config = dict(
    num_attention_heads=6,
    num_key_value_heads=6,
    intermediate_size=1024,
    qk_norm=True,
    learning_rate=0.00736,
    lr_mult_o=1.5,
    lr_head=0.00502,
    final_lr_fraction=0.0,
    train_tokens=401700000,
)
Each number is 500 + 40 x the weight over its row's rms, rounded and kept within 0 to 999. Layers, rows and columns count from 0. Numbers have three digits each. The size before them is the row's rms in percent of the matrix's.

# layer 2 MLP up, 1024x384, rms 0.149, rows 503-647, columns 192-287
101:511440443472400500496526482537443480506491501480518482493560480465438515582576489441566487525514502475415467470529429552492482447544531479483452480548545450552557464482542550535552518461497484533472554485494522490431523447544543544490462544479429477551517518530504520525420475480529485512
101:441479504532537501537465553544508514494489451429464408544462479436412553466533574506479499543509555504467481509478560447530507531576495541490503449451568496496494526544531540467500531419377538450491487537531495477520490494494466535491588539510509473527494439462527520478523520467534459511
097:496558474519574497522571580510492472539456524507460508471428472522564470523523531646518422560474556555528521490514482540600521469448454533563547540465487484501510487514451527505417445515547498486512462452433434538486515552526492494568489487534498523491549437486410449455501469500453504504
097:479458499536488527483545480495522472525507495525533473413443514567562574493488375498558500474573460546502520484500490453486531560422519517519484475545554494504506527524596607444512600482502426534562479484533600493446473522493506466424570458526450502445543521520548523452494454459543502463
100:435484478467489524464485458462527518589516586561472526481452449549506520523509485511474539567547508435509440514512458488459509503531452428454476557518507475526521562488488498437482546512497538559389550525483461469496559462482485497501453522530452496484525421453608471540544548450513485545
105:490408450483582555437479447499526617475523486476555483435508513450577527463487507486449433521471526615481508585514606535522529504473466532515432558471507571439493554517506469508514470534553472446565533468517573554534469475472514526466484578473465483514497553503509484518467490498505465570
102:469552479517474471567490453507485539586463436530510476533527469471444447517553544519484466508556469547555559519552453473512519551465495458510469513540474482468552499571551568535484413459492507514462487512468497464472519522498507484518442474429522469514514447556503498534456527493494465496
103:487472475526436500548504489527508460479558547471537474552452534482486503531475477496471441392412527501442581599449426447459562528521496518449499521512497469503495481526469540496508490542538520551507516447531508571477508463489518461504533531466499500503500512517422527553456507597487491503
101:469470465456513507567394576442541511543500540537522521561561537519453537496482534513496559459525516479504553507539533495514472475553581452434483374466471455443553429502409482488481533512541528511503455511570532543431437424563417535524522517526437427452506587518514459474530464508527520466
103:425513543377482553523583537562489502443515501457544467579543527520546543477508484520491534439427446496499476494527485493481567430550414493564534505483483523472516494475509430508444442582386563479468518428533462454451479511471443501492522577498589466511519450515527509591514530492484509537
097:497502528511495464519498565430526473479516499502498504499512441546488492439463492479515560533480501526466609488492486471477451524551459475478477565458513490489520459404396472492504577504545539426556557485450502533558480547589498473502502513542443569572531538471412497531473527519426574588
101:459530493499513520435455443464432573493478482514466491523443450470547556467539490453569449422482556536348494595505525565469523472474491534479478510470479442549488529485522500463519446450481503573446424497516472481461508532504551455463513504493492522522499518532578461511481520482531482480
095:439463471561468483492502552392496438438489462531441486522513440427500460484558494527493482471522517486477496575447529420524551547522535502524506544437453481479517459517431491558510422601462493506511525530482550392532535491467511480511494519470463480554479541506433501544507499416549452475
095:446595563486545543552502506491525505426485496514500458540443489527513480494631496534478526496471496524483531467529613511533466572474529492523489563510550536568503495542557401481491498508501562555474551494483527499510501517499509483573518492502458509503424545539549488526488497545517528527
101:494423512519497506529458448503516533570514473533489525494478490534527517498478497513487523560481501546517521471484444501526477482493534502466513486444510516431398577461514485515495546545517400548461569476465545436538538467453478502480457547536494503502512469508556537492426497526515563535
097:496460484523540484531470475534533501508506496484503501484469511516451500515470549534485519473567505549500457519489498421474562508453522436483528424565487573506539504529494480528461464457575393481459525583470496561494525507571455497505415516496462499506479520420554510547447451557490493496
099:505516476515500496476553635492488508579426530484551440494504510461511492483490489458510430502470442467456496443517496437517545536505513450469464524512572572510505490432483521513461471504561503532516496465453478468495531449538544486490447495456483466580420550485513557568513517600547547511
099:548521502495504440499479457515549443519433501504566533530460556531560422464494486437510547476552525450460572577552465472465565517558478472481448599519402564560494476524523504533536501495387538470515452508488497498485517480533548502527517482466508455487551469517513466518530465511502491534
096:517478445510532510533513472546479520502470482496467540455533510488390459499495488509536474527473509479474496521525523503579498496489445440455515464490574457480465470520605564441516552531511524546546451530510443536478505462490541484541540486509543541465486511517469476491545526507442541548
095:562488489501453531490484482477510453511520535505499450523540496418451452471461580481516534554487484610477464542458500531593517458465488470423505522553454480494408521522454514470504400473568523504547574532511501498533486455515531501447537462510458511482530579575522480489603457459482477529
100:488508524515487427502454500445449498476439491433461493497485508391551390486519560534471523526445470544441510492542454590545493490459558465535450546554503498480528478499551542510494480524494464484521544458508476448519518513540499551523526512517546521481414500543416505474462541487524514516
101:562517542520520425520563456445521507520450549457466549459536544477478497514536537487522558558451556570504452464399432535502477459574490515524478471450490498541437437535465508460455545573489483568449476491508555483433529518532511549513521494459502429578501532515475526532469567508418498511
097:508460543534547557542588479516492454537456522584459493553516464499524533450495496531488531451493526470486540443457498508445506449486492432527540489379428508505513403563508489464512542596528580473491514494479504442496508493452542478450427522519483503523523453486488430516489488535476452528
099:521455576522501476464518530499525489472550554430506496495493471542471509620602446511543576520503406486505542505521474526509500480423534505510528498503382487471505597460441548447548493461446541539514513446514528500460538458584510455532540529467534466421531477552519453474520518485515501454
102:418480503451494514512449490484530494533443524457535489497508496473535498506422508543550537497495511523512468539469500470523503487470486443446552609457520445541490452457472443497501420518584535492547519545537475590435447581503555535434512517533518498499478528543555513502523562476498498551
105:465483564538450465492461529493507509547398580490483456444540481457538536490494477485487434467480498482494551467499519462472561530529512598541554500508471456503474535476468519383538476559433510504467492437550539549509493487575562441479466576511482489480479545582505517463524522540457476478
099:520488432564444603462520491453580464432471519531537489508499486471548460438554445491511552520480480492527445519469520510504476496441450483510495546507432514512446496478497503525505505496380534497440461603478497497567542487544552474445475492539468486456419610479448476443565400462488444488
097:556531440514500483563493488582505432533472488473513485512557496437533504462467443482495446557532539528502474522513512506475517456429508525546582476494468488516468509534480462534536514577523456518484408531512527506560517463434493520445438574579538436489471545488587471448522522526450479495
097:519565482461481526579473510487534502446482523479495493543503557539446504540441533483530471506567496528499505493443444525488449443511536485472389513587538522465559568480492482526508447493470501504498485544504477480487460486449528536586455443496491491494485504522507518481520541521478508533
104:501458526528543571502569522565525484494465418547475477549489451445498449498470490540476570468459524547542522644471520525537536493562517550568498513509446476471503503508477429464497452503484502494558498495484531505456495528465543605479500511507562535456489503459537471457558455546538529487
105:482534417577461565497474461544503489470464541498515522495544433486451500565463556474534501504482545576485454522425553499581491477571477505515489435515519486564547416530511484487464554465545525442519552539484497510545546425508556478453556480526498423545453515480542478445461596515590444452
102:556438538548564493487553430441479507427462518538461507540443495488440555431461488470515516441506461502467541527375531456457460473431463522620559508431471448495499536546502546515500500465517488479513474558492549445525530523535495537519495491540453473532540445444584462587473470512471447435
106:502410526551488499485529482514482548529492518485499428592485499533522461574575468510541480484515506471561446521565510467459611521537480401477410489473492517481421475534549537377561463558481540513493528554551506495532523523541491461534512443546556446438474563559531481480434526493467429463
101:525528488455511487554506476479514478502505459495485501527475556489486495478594532489538446487497522481479479558434508490493490428537437530454532520542451484486440481509568498512560497478550608461529444518476477557480511515400496432474472560471491501456413537618491452537487533471490479499
098:461449480505467506470515462473486469479469625550509533494526463489561491498471515445473439545453433542475452520423509432456455488493456440572456416429497566443524535544508578502523498528542434485560510507464509513498473447454572517493458568505514529472505511472532512458437525493496507459
099:506429499456485471452533404489567508491507509457535473523441572516568488491449481495510499520485513591485559529533480527520548537514527437492492470568516522441411526509501480502520517422527531545463469455482485471561497456517564459443468566510479489468495412493531463510564573531520544460
102:469479445489530542423468492480495635472449455489480620526498460489468518492525465476438493493536488495480480436478478467428497514472500517487543474475491518554419497479480476489473488515492537491550435512479479442546471476434467534464545559442503545522495463468485515500426466475498484545
103:469590458604482572480502562512490562521529507541557533535546539525520522493507532491412491476499390535498422461529490565455541534614446535477416512488500448513462509530543545566515510510427486565515539459500482568485541426505493555525390502427445455525554542466476460462453511547450450507
095:459448535511473538505590505521462508552501533496458417539525545505524547510592520523489555510582553481539514519506407484456496524513524486511488443548504462548508539476512484553444545475544499464457481514519505483483507528522542453480577495523509506535471486508478556503522513498476549501
096:610610479502459533502517552533490465475459480454506444518594516505548483520419524563513543540486464503472537507558505501457520513461491492514533500548514540493507442445509541476507538504562483618489487501437479544545545491513544499513505543575507422516466579467456563398546465483462469458
100:513497597439502560562368493509520583524490555503550489457432532496452521520454509506491527453520512438530484491500515478443469570467468447496445469536500582489569483494498462516482505541532460500491496496562467448466538487513525462451548499452505473494563464486464488516542494510550481497
099:543440569498468447503490614544535499454530420555525488482475454522444489493597508462456536459586469493454508508480464547581466531508509483497481526460501422416493507443447520506486482492533461504527480518494478458488486458467445461447468403517437467531544534527561493532536415491477441487
101:491557507526552508506573534487509516474589581421448488493547471415456423480504518446512486520421531501515541477516469488458493514505541458569466543490481489519489461498497439564560486500503451539519468611463464523509462539491426577537474497502432461477496494481520478512500505486487468494
099:506477500411469467487478522481467568392511482433465488512492470475461465552529466523572495549483453480493455477515468515517506513556451431545539496583514439498432508532587528487552482506577484505468506510442533441467443498482561556455514488516589562518527507453458448462432521461445515462
096:517469427486457497473479455450503506524578484427570542519543464489516490504530459590522533537470531516563457485475564525438513521456503429487472468473524510500476429501521455526487550478471515502503512567488479531416487519412534449543496514475482500498462564459507484434398526473439549561
099:550508529557511484417493483509509532433556516460482446452527503558529487559541421489416508493516535546477447494531499544532429482496416561471436522522490420495433547482497504560557556516461502528477537502560426519427491577462476580439530490432609519513569452529524510529547522547496525521
097:477497449542516452448506528515471439553528498539537556476545511467488568453470600463481435494443466484526485445495516452532520479493561513516489454401502467526489516533445488547446472507447555465418471505545486484562457532509470460559496514505433492526528462505469497468454471486579454485
109:451445478475472540517498487529458479552500537500509442497599487541438460488513487510512490574509485542549463577447509511496528464476434499562446521468463545541525474532478557470545503507542450556525517519538468531536513491537457532551491435448476513538492479477454554475541432484460544514
102:483520476567515526519410545505496518481524526406489523556529467499500482473472530528516526521523469490463558413547474544481527467448513594530525473503441513567489474468448470524506463488518426507496622492543516509541552416500566533443482460489517516505515481495546576487548515575489479514
100:504471414541534592552548473535507507510522507455527480513463468454411516479463544527540513517448526518479514500474486519487471606501439529439474543556532577544423480486420479527520498529510511452549555545532524522500503477505496541508509430478532437484493490493509507500467487539444468429
096:492446515532500472561545503463489461537502566494499499553530465468497442500487448543411516498495539471455546448537472518491467577512443504549450577561479516445559488431435504490513458428538530571538460517492508569534518528472507493576477565529537506523516522440462545587453511554520499496
103:490543502434456462495582466510557508478474532442536584457490412496518447470491503621475502528502499534551541472482506551558485512558506404493481535525479498454510533572492514452484510524573431481475445478529530517467547479476476492479496467516526464497446453451449475559486503541495505473
104:426548522542459523552544517579461547451504464513446557522469429449557488473495498525475440433516490406473550506445450547509463528534508498499490505414510543528568496458455504541482533516546512564448439464512478468519505540478496476462546494511429481575560541508560596446509495428433498534
100:563458525507480488493592510482487458545530536506505496513508509467505474518606512523476482502546522485509481433542479502464466471493512562547561519554486499523541506500492467504574410534519509514487517428509426483474489549547475460522500516490496379494523531427575496498452503390533513513
103:450490554544491496437496520445462465449554519457549508467466543496506515443523490482549543483454478490478514528471477557529528545461520515515500515606473545453469582511548489506516405469554492550576520528514531531453512467528419428514525474537450451437478522510484514520502524516493496445
102:434421459578544471492476461468493418498551466450513521572483508490552467542399515454523522430468500501454484504609456447535461481453531562551455525532527524492525465542494545561526464486501524535456452447485431465480457482490477533533544527530558527468555480501480495457506505473543519533
102:470456597499539513584452470462503470455508490551562452506517464514508533467521544489512458461486492585557521513554519594503487503489499449508485574455446462463507402538569499522472483512566531516561494464504461506575542531547486449564486598538522547557507511419453481488476487499507484474
100:510521537478493531531469466500495522489469504494478468435439531523478584562507555503454584522434514408460478538518553552487552489484478534454530401472517433496523448545510486503452467540521480487515550508448459503502435478519457504528513470453522592508554534533510454361548559489535472521
100:493518496540479487541481491559494467500486535581529433470485509482479494543518467526508513465470545456506495504511497548563548491459496472430521506503441457511566487493523471495496492466501502477424463500516567472518520545480552516474501494494438513611476526537493447497515390478477540518
099:488415454481495488508512511462493492504426503514578519571497518518574490532494507533505510425480506545499568455491512429420476452518480467504530538490455580409470511499518518502475516465470499544496538507516486440545495472557507537517474575550508519448520563450517487512543453460504508503
099:493499521460512565495534454491410588468552459535501511535419500573485543547512474480500446504554449523464556474517548457510562518448470531507492466542505475528524527429508401589491431516374457512517587448437566499413517530435516518550511482510489486496468451512517565534521536460487477528
101:501438433489564518508494485433528495515563455509439499501512499464466568475528468476504483504503563543428450473462447528567494487525584434465507483459508519419438482457459570508467433563483444462509541526507519460576465401548544486516496519480545485520446558510552528518530512449493440483
098:459487528475483535504544479460451505536477494410466493491558543493494524530548467537526525549460504441466474499517470494537557489463501504515573460441432520478537467462516459539445478515500480520417514552414538440481430546515449490504495563519516520529472589437508566559475528558502499492
097:547517515503513530600453497474492532439459439485524541521546519506570463458504543571482552518536482466504499460435502452472602466562493515480518443555508543446518553483590439493450550501509529495515483501492523491453462531478516477536462543491526508482453521458491470570463500496539441535
100:440588473470471454497442505494540533537514577531530463492521497485499526514493538543461474439490493469524494480456508502551538545512554517471436553509458520521474481533508456495495551439485551450517503514537492453431497556505558495474537503454462549489447565550405511583496477509525587449
097:464528575549497449537583550501511541488470508501601482492502479564448512474531509530410497478496512439596525434478439490535501578482532448440603511505573551418431548494504490520464465483512536474503483526549522520482526531506490552524545446475443458475464554515512436484521477506536465499
094:505499493569501522490467471529369485541511437446504444507578438578513545525579504488561451493403566466537485543518461505532535475502532566520533463573453563469470490523494470447467490549489571486495491585426582526485549437475561493429514509484432448524518536452498448481504512483528482484
097:444511497484496443520487513439500465472440555515484490580466425495512578448447505475498452496482546463501458553439504505488511527547532510543449492487558468466482527517573463491425555525409452462495473450459533380537437505435456538530578553515521466457523493487471464541386459466502438463
106:509527463513493555486513496491459501535478461536570480478518475473480463468517477522548499558507452563479490483454492561431490465446516470545472507531535573501542484488507445442470462533501582514546539612521481422558499530477495498567428520530507577513483538440535473496415468458545520517
098:517498519519472492504489488430446528541504479542494548487467483517432496533451548484494470484520433558539476534532508507519503509494514491554605461518518445439500517480536521490632580492495434508526449476539504478525507490508527494478451495539433466547503454504516443575523449506522440422
091:512470397480454553443543462454528522519553433524468558495522567448455460451500533485460484453448559456466516525499556527493528407533528464516545527496476462529457522536467407506509444606529530465512518429499516490536464463496586453517512471451514429516504431481492500462453485545542436429
098:540465516483546551542473522440573506513490513524505437598548475499508598473465458432450485478559525466519459536587448537483460516460507587493532496459516457557477451552486553528470501505490529507540540497517462487455559497487468500473544481505496510461443508513475534484507461554513549546
101:465463545458449593485529498444495487443476500469476586510490534472462530490511496515497518503528486514505501547543493499502438489499456494465521518504552543431467527468506590477529507436547455516571484568537499518535516541550496518485480494516513551474471524421584564479542543489515545497
096:483451480534523485521498522518473442569514547497525479491564467563507544520439503435442523458472540468503469537541500500433459501453553470466466594431490564497462547577543495526556543417539435456427478438449504455461422515536484548488523416477413522490522401544525556520453462485468600411
101:503452560516526536513468507467422604476507470463511570507602558523452529448530463487440542569503481476529455476481545561490437544522538488481470460499550431445467472491493504464486515522521523465507495523532487473544503465554484474491494551500391586507485524410473484448480489535516520526
091:456545572459474548450549531474484464546522488505466518468454476418508516508521539480452481438484544448498540557508466522530510482461549534503592577474478501480475485532464505566479448555484494512522484509492561515540528515476517554375487578562475523540515583535544549525486552449483513480
095:484540457492400499544534452431527551548531508455548570467503481491481452458458481502457526524453478492482505465519515533587448472489482522556501522486491541614533527495514450573565465524528460504547500461563529543536451512524508471473472486444470494548507417525497532478453518519465489455
100:468500574482406454525457525465537466544482526532388545530453451467392484542563583551518508436477532548533478532459552590483547509524530527468453528488441524522509527485464551436517448530468436532441445489622455454544504544431461482477514459492399489474604518522534539505483477519453511445
098:549535465543517526526513507531500503424558479525482558535462471524494505526444512545521469515546532487509528457549498563519465487543508435571469536446451484469448494479479517487450477485437518494538456519451504530590528427472465504458526471466539468563498427530508473520496539520555430460
099:542484452524557507565499524496442584471457437538455503538529501490521486552589485488512519557489500447425510529517541500422483510464499460495439557465482430466514412494462459476427534490497452611583546536457513528503492472462477525530497511542545476499439480492519533552534506441503554450
103:520578574552536535462552505424553487523458433519544458458571479498446459411538466524497474516437514475471508469560498520449501470477568524488502564449474505525467449539405425540529496490532562414528487492526542536466494480454474518502529549541613534514477489531524505522507481525500546485
099:512416511511475438470411466508496460507429479522470467510532511473469598462503438528490536529453521508434482453504469431546446502528527539499515437474421528501467432535466514527464503522494544554485573525514498486507527548540503478581509468433575485528523513497421458566420466473440505462
103:504464517481510502455499459429459463466402522508501525440514484510522495463456480585538455369494493540495500540512477565435494504491553471534464511449434456533480399546563474493529522490532515532475438527477512506484555435566526540490562474527498447468477552510434466508504541486433486542
099:494410465484495489424540491502517548478474438541576512510499500497504466511501507472508496491452440500536505544475494495497478469472485472548515566443540516454499474452454453444505526454521509572438546539516532425525506449474484469515518545492554443503481580512509457501492552459458518513
098:548590476510530516525512595518540494513468499482521444528564493463431565495437464504550508508439527496493448447567525502521490442510487544523527497471507539456426477516494431543525506528491418491429477519459511465474415485584536495500517531528562557497518543467606462540480564512484482502
096:517543507550470536522471469446450435550453619511533553486471470466496529482481493511510517478518493531584517479492465430526547499527532524521519578430553482503545505428469541528512467561524528481456464507521469454504528480544473544441493487426500408412431521491449509447503523493492513476
097:490480490498509482479483485557453550547495507497433564457548516521470424460545501436451519550494546511475546507489491536494499516493523473361475423565493444490524479498486527548513448511439417555610486539501497530489423542478517535541622479478529487504537499464468548548421472497452444473
104:514527504535505549519515500447551528479488468523498484455501456549463501518454470415462526505536517468447482493454444455474388468586557560472486471496531540531523500498495503513588533467571523428470549448491507521555477453562500469550563525515418472495498476490492516428539486454535435482
096:496498428530524467537500522509540475387452487506526530481538510562556551467480494477517559530475530474476481477570500528521448629443434486504489535421434481506499543464473531464473505520586525612467468450568460508452521496519440519509383516517460475532451493488498532481467501576478493459
103:524617500531557431490541499504515519542499493419521504540469570536442467595462457524430524515495493492497516514510425593495463510505504527482586508476524512458518424463497463446491462513510513440525530548541489483508467532486423534517540468507527463467477448479421492543565493516494511500
099:531485467439501551493536509546470483431556482542546490483599586471524495473468489465559460516522494566478422529515476448521472489430492493469495521480497430564478507573503563505481467499523413390530533502544504586519500511478448551488534540521522436512469442520493535480493535568491518510
101:500535481465477494537548543505583435473597488490434606537463440407510530476486492510507501472496482531465511420485476530467473460455530479548493497529577548452483481542415489595479548464484443503500558469577538536506532501559461503541545529450489503540531539489436441451497459496550484516
102:496504497559490552525544429513463548534469485481469448506444506506475495472510557483479452509525575462477543542576420540528566618548521527481546506475494555433469546517544563480516453566479533458481524482452491548518619467515555424562523481527474523512514506495495523547546442525433552492
088:489524474456538527458437514446543510549481569469435393472527549521454528473576494484522485502499433532478521493507565547489549522429460500487518448540502518471518504487499518562488555491517501528513526516547553465496495439453474569464555477459489475515474573576406501469399454501536546528
088:577512522504529528455424454459515537469501482561512512587523466499475580477468513419490548504551531457493528410484509537531459512535464474428510511556454387491489497495470446474481473474495522484414484608552536543517480509557521487462534464551529493487529450565533516468518532549447456458
099:498528540473598521456436485549523486521593502496560545434534488469486496494507459493510496553475510491493479520539513485549623513497506542526551495441504489469480555470555475475499528516476548433438504462492543446440430511465519583455416542496544531444494532475495450537515475452491528491
104:488434517480486479422475477479567517532446481503512505535548536495570508503415432421512557518485492541472555550444489488466442518487480484440481584440473427470555523564453507538439464453556489483419515573565499519497495524499486510466483482458543545470511537514512485612578498470451509502
098:520544569489539452521473525442457536539519440534485535490491498467434552474516449532582534499474538543521523471566499514542500566561489495595539450531560444556523563506467511446472493463507500486462458462498493496548528552465512532481558482508538539479449548492468504476495483553493491455
105:425502493510515528491485459591550481487475520531501564483546456495506451451464500496434464525562517530465499511489441472506511440467490495475608503472523577516477467470472499475515535564501543449491518511474529445504575512574506494480537482486486532455466493554481471507587470494495485498
092:523464462479459432405483496455542519478519527467489460443482549467500478506496479470508501519472502565483529462499443443483463548480476493471476547461565473496511535574520478471519584542496610533514512593502473481618479575494529469566507503463530455406500485543475508532596598487507514479
094:493486518423524500518483534530503443495543535372435508504506533493466474441502461453511520473466453466465475470533534566506501487559522541519451517423510447507505519464546566513443479499569508500479503454560485512518549514429427523539539534514529544505531520533500553504486525441468568462
100:440473481595530496503496488522501558529467497510506562483500482480547528492482491484591540496530500570516575476426525456449513485508506503535481516458524491475463422518564592480483563534447509591522459494472474515436458485463515484474464516510549525546548521479515508583526521461524506427
097:506486481563489512571524547546535478493504538495513514466470503591510521486485428506582460480485430510561508508454511569466488447494534470495586449515510484453503548475527545468469468481466495471569485561443488498547420507481542484449479480544432519509519505491464505537464511540500452540
099:473551472473522485537525493457497551401577453460496482532470491466476586407479573449475520467525589517537547530523504469543495532451498515520481483486573487557499501565455492535353538458560482479551572480558481435545516516520560456509503577482496466476488490508459544460541525432507522533
098:405471500523440535505581530537494447470428485535566429501530497556394510585519517481538475504585483547420509480540534512510430550465475448511573473438467483553535456565497524488481573524462475547493455553501554450508587473491542498434486562548427499510530470517465513486492527516454506540
100:513482472494537522522447529519520484532588530534494398538560577540497576425499477474441500493475490533489520514453486586535489546585513502561458530476537472457430517441483401543476499558510514549434519448430528543514470524559487535512495511511442536447554475555534506500519491518490534510
105:569517428476483530501525541448472488477515541498478511488493492487502547548448567442501557491480553480524536485517511497412495542549466566499502480498493508500442427499464525498492481480503494487495482419453430506516466484506498474506581496505485527475499483487478563523513523475447483413
105:456552556493458460480504470524392515578581491481557498503595490504508586495447474491571514493475444582568512541518464530511504514534523493418524470548435541548521512461509414515509560522390512500500510517495505479469497514495596501504491470514481449443492468466452535567549523475477529467
105:554505511455477493515552490569486490442466578543440491513489485486502546516565448514451502558404493499492504480584546503477538535448545429513495554563469449593547413531469514458449500476544471550467479489497513444503442544484453558504417494520465503499471470489538527509463458478458589616
095:544491558505555438460477523501421523412487487443517518474429465531516467559536529471521530500491529456527528374514441445520556489477551500465558514480549485517466493509463521449467506511573554525474442459544458501531407477373556489476481511439485494515518491525497482539503406448450481560
104:428497512470492506504551476396489503480515437555515504532448518493544541532505544427500510488520483441573516516508492583521454552463530517503500500531527525494462487559501494443441517452519492557553498508525488583506485476461480472488587468585516478483457442493442489535484473519478496511
107:418436531538471488475549506530532551545506490531459462492515511543482441513521475557496560582459517564537514478533551505484549482551506492486527511557538501496481527549433471473521549489450491475518491583514523518484521568453478478525539467514547561422516547499471454512452498493517400537
105:501542510571435484549451535443461443480493481463505514589465563474463526546511532475486486498560526501482533505529529490501550547529462449490515528534538590530511505517478485511473506552549506471507492465488492530552468531453411483479535515442487553545490500532553539535580468486506491438
098:503503499509553479472485525462513457548422469524478422513517433464475478512402487606492509485494485443536509528481516497535495481480468519514485483532566530517496456482527554471498448505546465483478461500528489477551555579511524493427576534489447503500468432443562549482568440550499522467
094:521524521544468523511580528512544517480517518518528536493466484534441528470482505520535449446491477508545502596526451533493528480534526554566560542545511497501467471511487462531535546513444441504527555503435502414567532496499544436435461509537467475535446484520538520502552451546523458478
104:541494473589519477535541481397527495447575551430531466477537513489526495500474489549450524591406528477515507450449457535492424521543467467517534474500404538438436504472490448482500445472464488499547471497474495454578484527549554523535514520536450537467503382502489458533501495494449435434
102:511482485505494477473476464454478451527532511435514497421527571553477476500487418498530546461528458470456479567487475503501526575524540557486505540498453539441556521504545490471495515487468429521475438572567439532491549523443530490561436460491578519528482494397524560621484430481469471490
101:472507486446544531475463501425566508531465567540495491480494485530484437436488454491467518443485478603516534494483495475564509481490502492521472494570582427532540434439551541607496537508502501517460461532447506548518445432522517474492492509499482482411544515413524476524525446531495488543
083:533492442550361500434515499457489479533467487489498436492492463508505460468454507538443524478466519485533557496476530557521511529530560495559464535525512534455508511502481496468585509488439506491447466466523527479456417534482549420492561550534388485541610476452477503542443535574418493457
097:536540452498579507528499451544449504511496523449511527576546441500523522555517508492440527513524569467441563507475564560547499579531432466471515413501470474519547551519430480549454544461569456497496503505545504502544518474530498479518521472459462463513542473508493511533461495507548543468
099:531483496487508409475555634447442439433546466522469506528589508434532462548464556589475515490484525491562420473493556467521496570460561566462442476487539462444465460456512526441534504465514412510524508433534518509493537482505485483437489461463482478520513477545450474431566482530501533507
112:466555473520474520528605474538431490571609457482531528472533499511467500485494467519474491553496468438469549491488450570473524520436529485482509561530433374473506457507521484520531554489508546419501583479488576524509448441474469486496556501492417447447501541450484433500454552564515491501
099:471522522515556529447526589505418511548495460508512483543527517482459565466454498425570432526472521462543563509481433497420443517546567504502480460513428498549523566466500524521490567528441518486461502533562482449548543476448587529472496410574558502524492473462428600489485481454512480458
105:579560471473511537458512552453494549463491515445552485489494496492447551550523505518540519563479506467502442523503400467490558534421558500522479481492495493516510472473457522532603480528511549640500548514488520410558496464486589458524482444485529485477464496509511459511494458465466522554
097:509531477462534541496471482517476531471578524499533493568521520473482511516528427489517520520526487438468413469448491473491498484447485558457500497585491435540568553500434480519532448451519491435468562482534457558490427497469484466505534425488491443464495482570473595508472516485489473363
100:442384449547446514495481520475502557494499490531507449462536485532614512431535412464570539427503521533505519523521484513481467432555528432518481515550511457509532543485498504510487548469503425517524501564523548498538534587435441551459508501543544557524488538471521521530483416548481493521
097:492517545503518476488547479559435462486455440542495536476486506530434462523463483500538528520465512460577509541516453522486451471469465503527471523538513560519510488534466521404436514538463463428492484496493567489505466534544510477473527496440556579524528441504545531517552477552519499452
096:476570441576433517566443517413552457463400494535463444579517452464481552490477510413484506506455535477468454501469495470512477520584437595443499441542542492468535531486472515509481519565443495481443453482508501522522509592522453487542468514518586515557475486489534513524523570492506566527
100:435520549499507432507541474527490485492444520509456490546551485512479488472532484535401455489504574485517495563494504509540430543534446483472480499481467477478520502498517494477545489466481467546494539498568530531478480598501536451544477471489497450472466448474568519464484424480528518529
094:458477585479500536500506402489516494506478514499556521489464520521608496534536520459483591451511531449472562522528471475482560499473483494480458543496498483499473576510510503458394568523500538496522518463477513552458507518535434485482489536469450573495504501566519484475486548504454525466
100:563517519446506440495463565514577530528539507575532585513486505532541449507496478615492505493511487550450502451477513472481556530602505534439519510525562505526541529519524546520470468504507442511502519469555450466460423487496502539556476463487525483471500513505459510513479495448482530530
099:524413502465545446466541444467515471552481465482531502542514467453533458495562488505487579514536546501517510500456492464588501489489441464550469472434480453554476451529501479485498466511481529571434475545504482422447489526535517425475471463445546533516474534447562523435435596447393478513
100:430536502502514489576538521422497476525489480537553506493509535427492507480472528469493535489456501467474478498451508523431517557450474466489576543427496509482447524471438426495457533502455511462461447576544499492472525484497494466482570498450505522488548543521503529500520464518467536501
111:411502498462445471489540422426539506467472515515521513556545536435492461479522561545512545505490508539544512488529437463478550499546512471465498550509495459502467547458461555572495548529432555491545521542520510561474451504528508535530516523544552477458473522440484485464494504475511479530
100:507552469573472506490537500530534462430508552506522551437446442528573461480651478466483521524534509528512465530522482453503501525582524463485451525460520469420505493477544563502528512560479425465587485533508544461492546488533461530488517483413500499562538472466491481487561477537546558491
097:552480447460575509479536473521527520518513509497510550542541469526571435511441490417441547560441457547471489500506502466489508474432518411512526528531579548533451484442511503562459442518513567504464544523514542497512526524489553551564493558537443570495545451519525526440501498459524467478
097:455542520535521478484483469554482474539417491476520506433455565470480513450520492568469478394562477528532560611500464506493489560482474477587460517494453494473543483488522530516415490534531451479471488473523549480527549514487582516565515434501554478456518597515561452463491539508524500500
099:446532468552487513514564545519471462504440422474570525526490494550561533571559425514498487496508541563547514496456560517516463467385506471515528471413504537538456432428488456437547451504480528492500540522539497537506481541502517560427486522428603533482497476440563521462542534477557508513
099:457477507516451533520461543526521472494439540570499513476468524511541517537501503453578445494454490513555491522496518510522514475445576543466516470501495460502492423472465464501454471500515493477537511443465544469458552466492439501470413494531501511521474485503405522521515526538445461575
102:511510499348443535482485600522468514489457458505505499437547470547371473461505543527583460439530504447514479536499518529503560500463430482410467477588488509590531450543452492421505504440494496523491465472508503521487471425551469457520530487465550489454500451519469418510444531541522517544
102:489562550531555454455545488463458531537521448505498564519511474541477549533438449525477537427497505532576502507543502537458452454506546537481473526545511525539505499461504575498467548480483520468532474493515481523549512506492480470472497519423521473503522487521419459525556463475513496484
098:552474497488517529521569605458468536578441528438537527497515461460535489545495495462548428515528470464508448531444484492474448535422525509427461500497470501400496537453504416498498519507462569539527522488509540514543531493481483465524543503517499427455548514512491472512490569505492506469
102:532490502519504466489447450467473404538570500485532502442558506424499596479521456478453515459439533486476575563470434536553555516508485483547546376524497508481447480512487472599513525539499521475489511513474534452466465473565523501491463496529578440499488531543505439505500476464564458552
098:512485536525643500514458486500502532475536548461478445481559529480517523479450466548467459498487532420472527546549456461471488502409462526422436496505485488468463500508485542461448497430477528539491504413508539475460467608465508449421433522529469534530502463599527494456506517456473467524
098:480487451522460452450516526507566497573449466557518501529535527538534473459460516540527490468458528476480517542472545510448539521533430538521483507490471554499557529599541497518527475466538399566479553480473471450436574527498434514528514537488435522496473459455436476513550649457493475467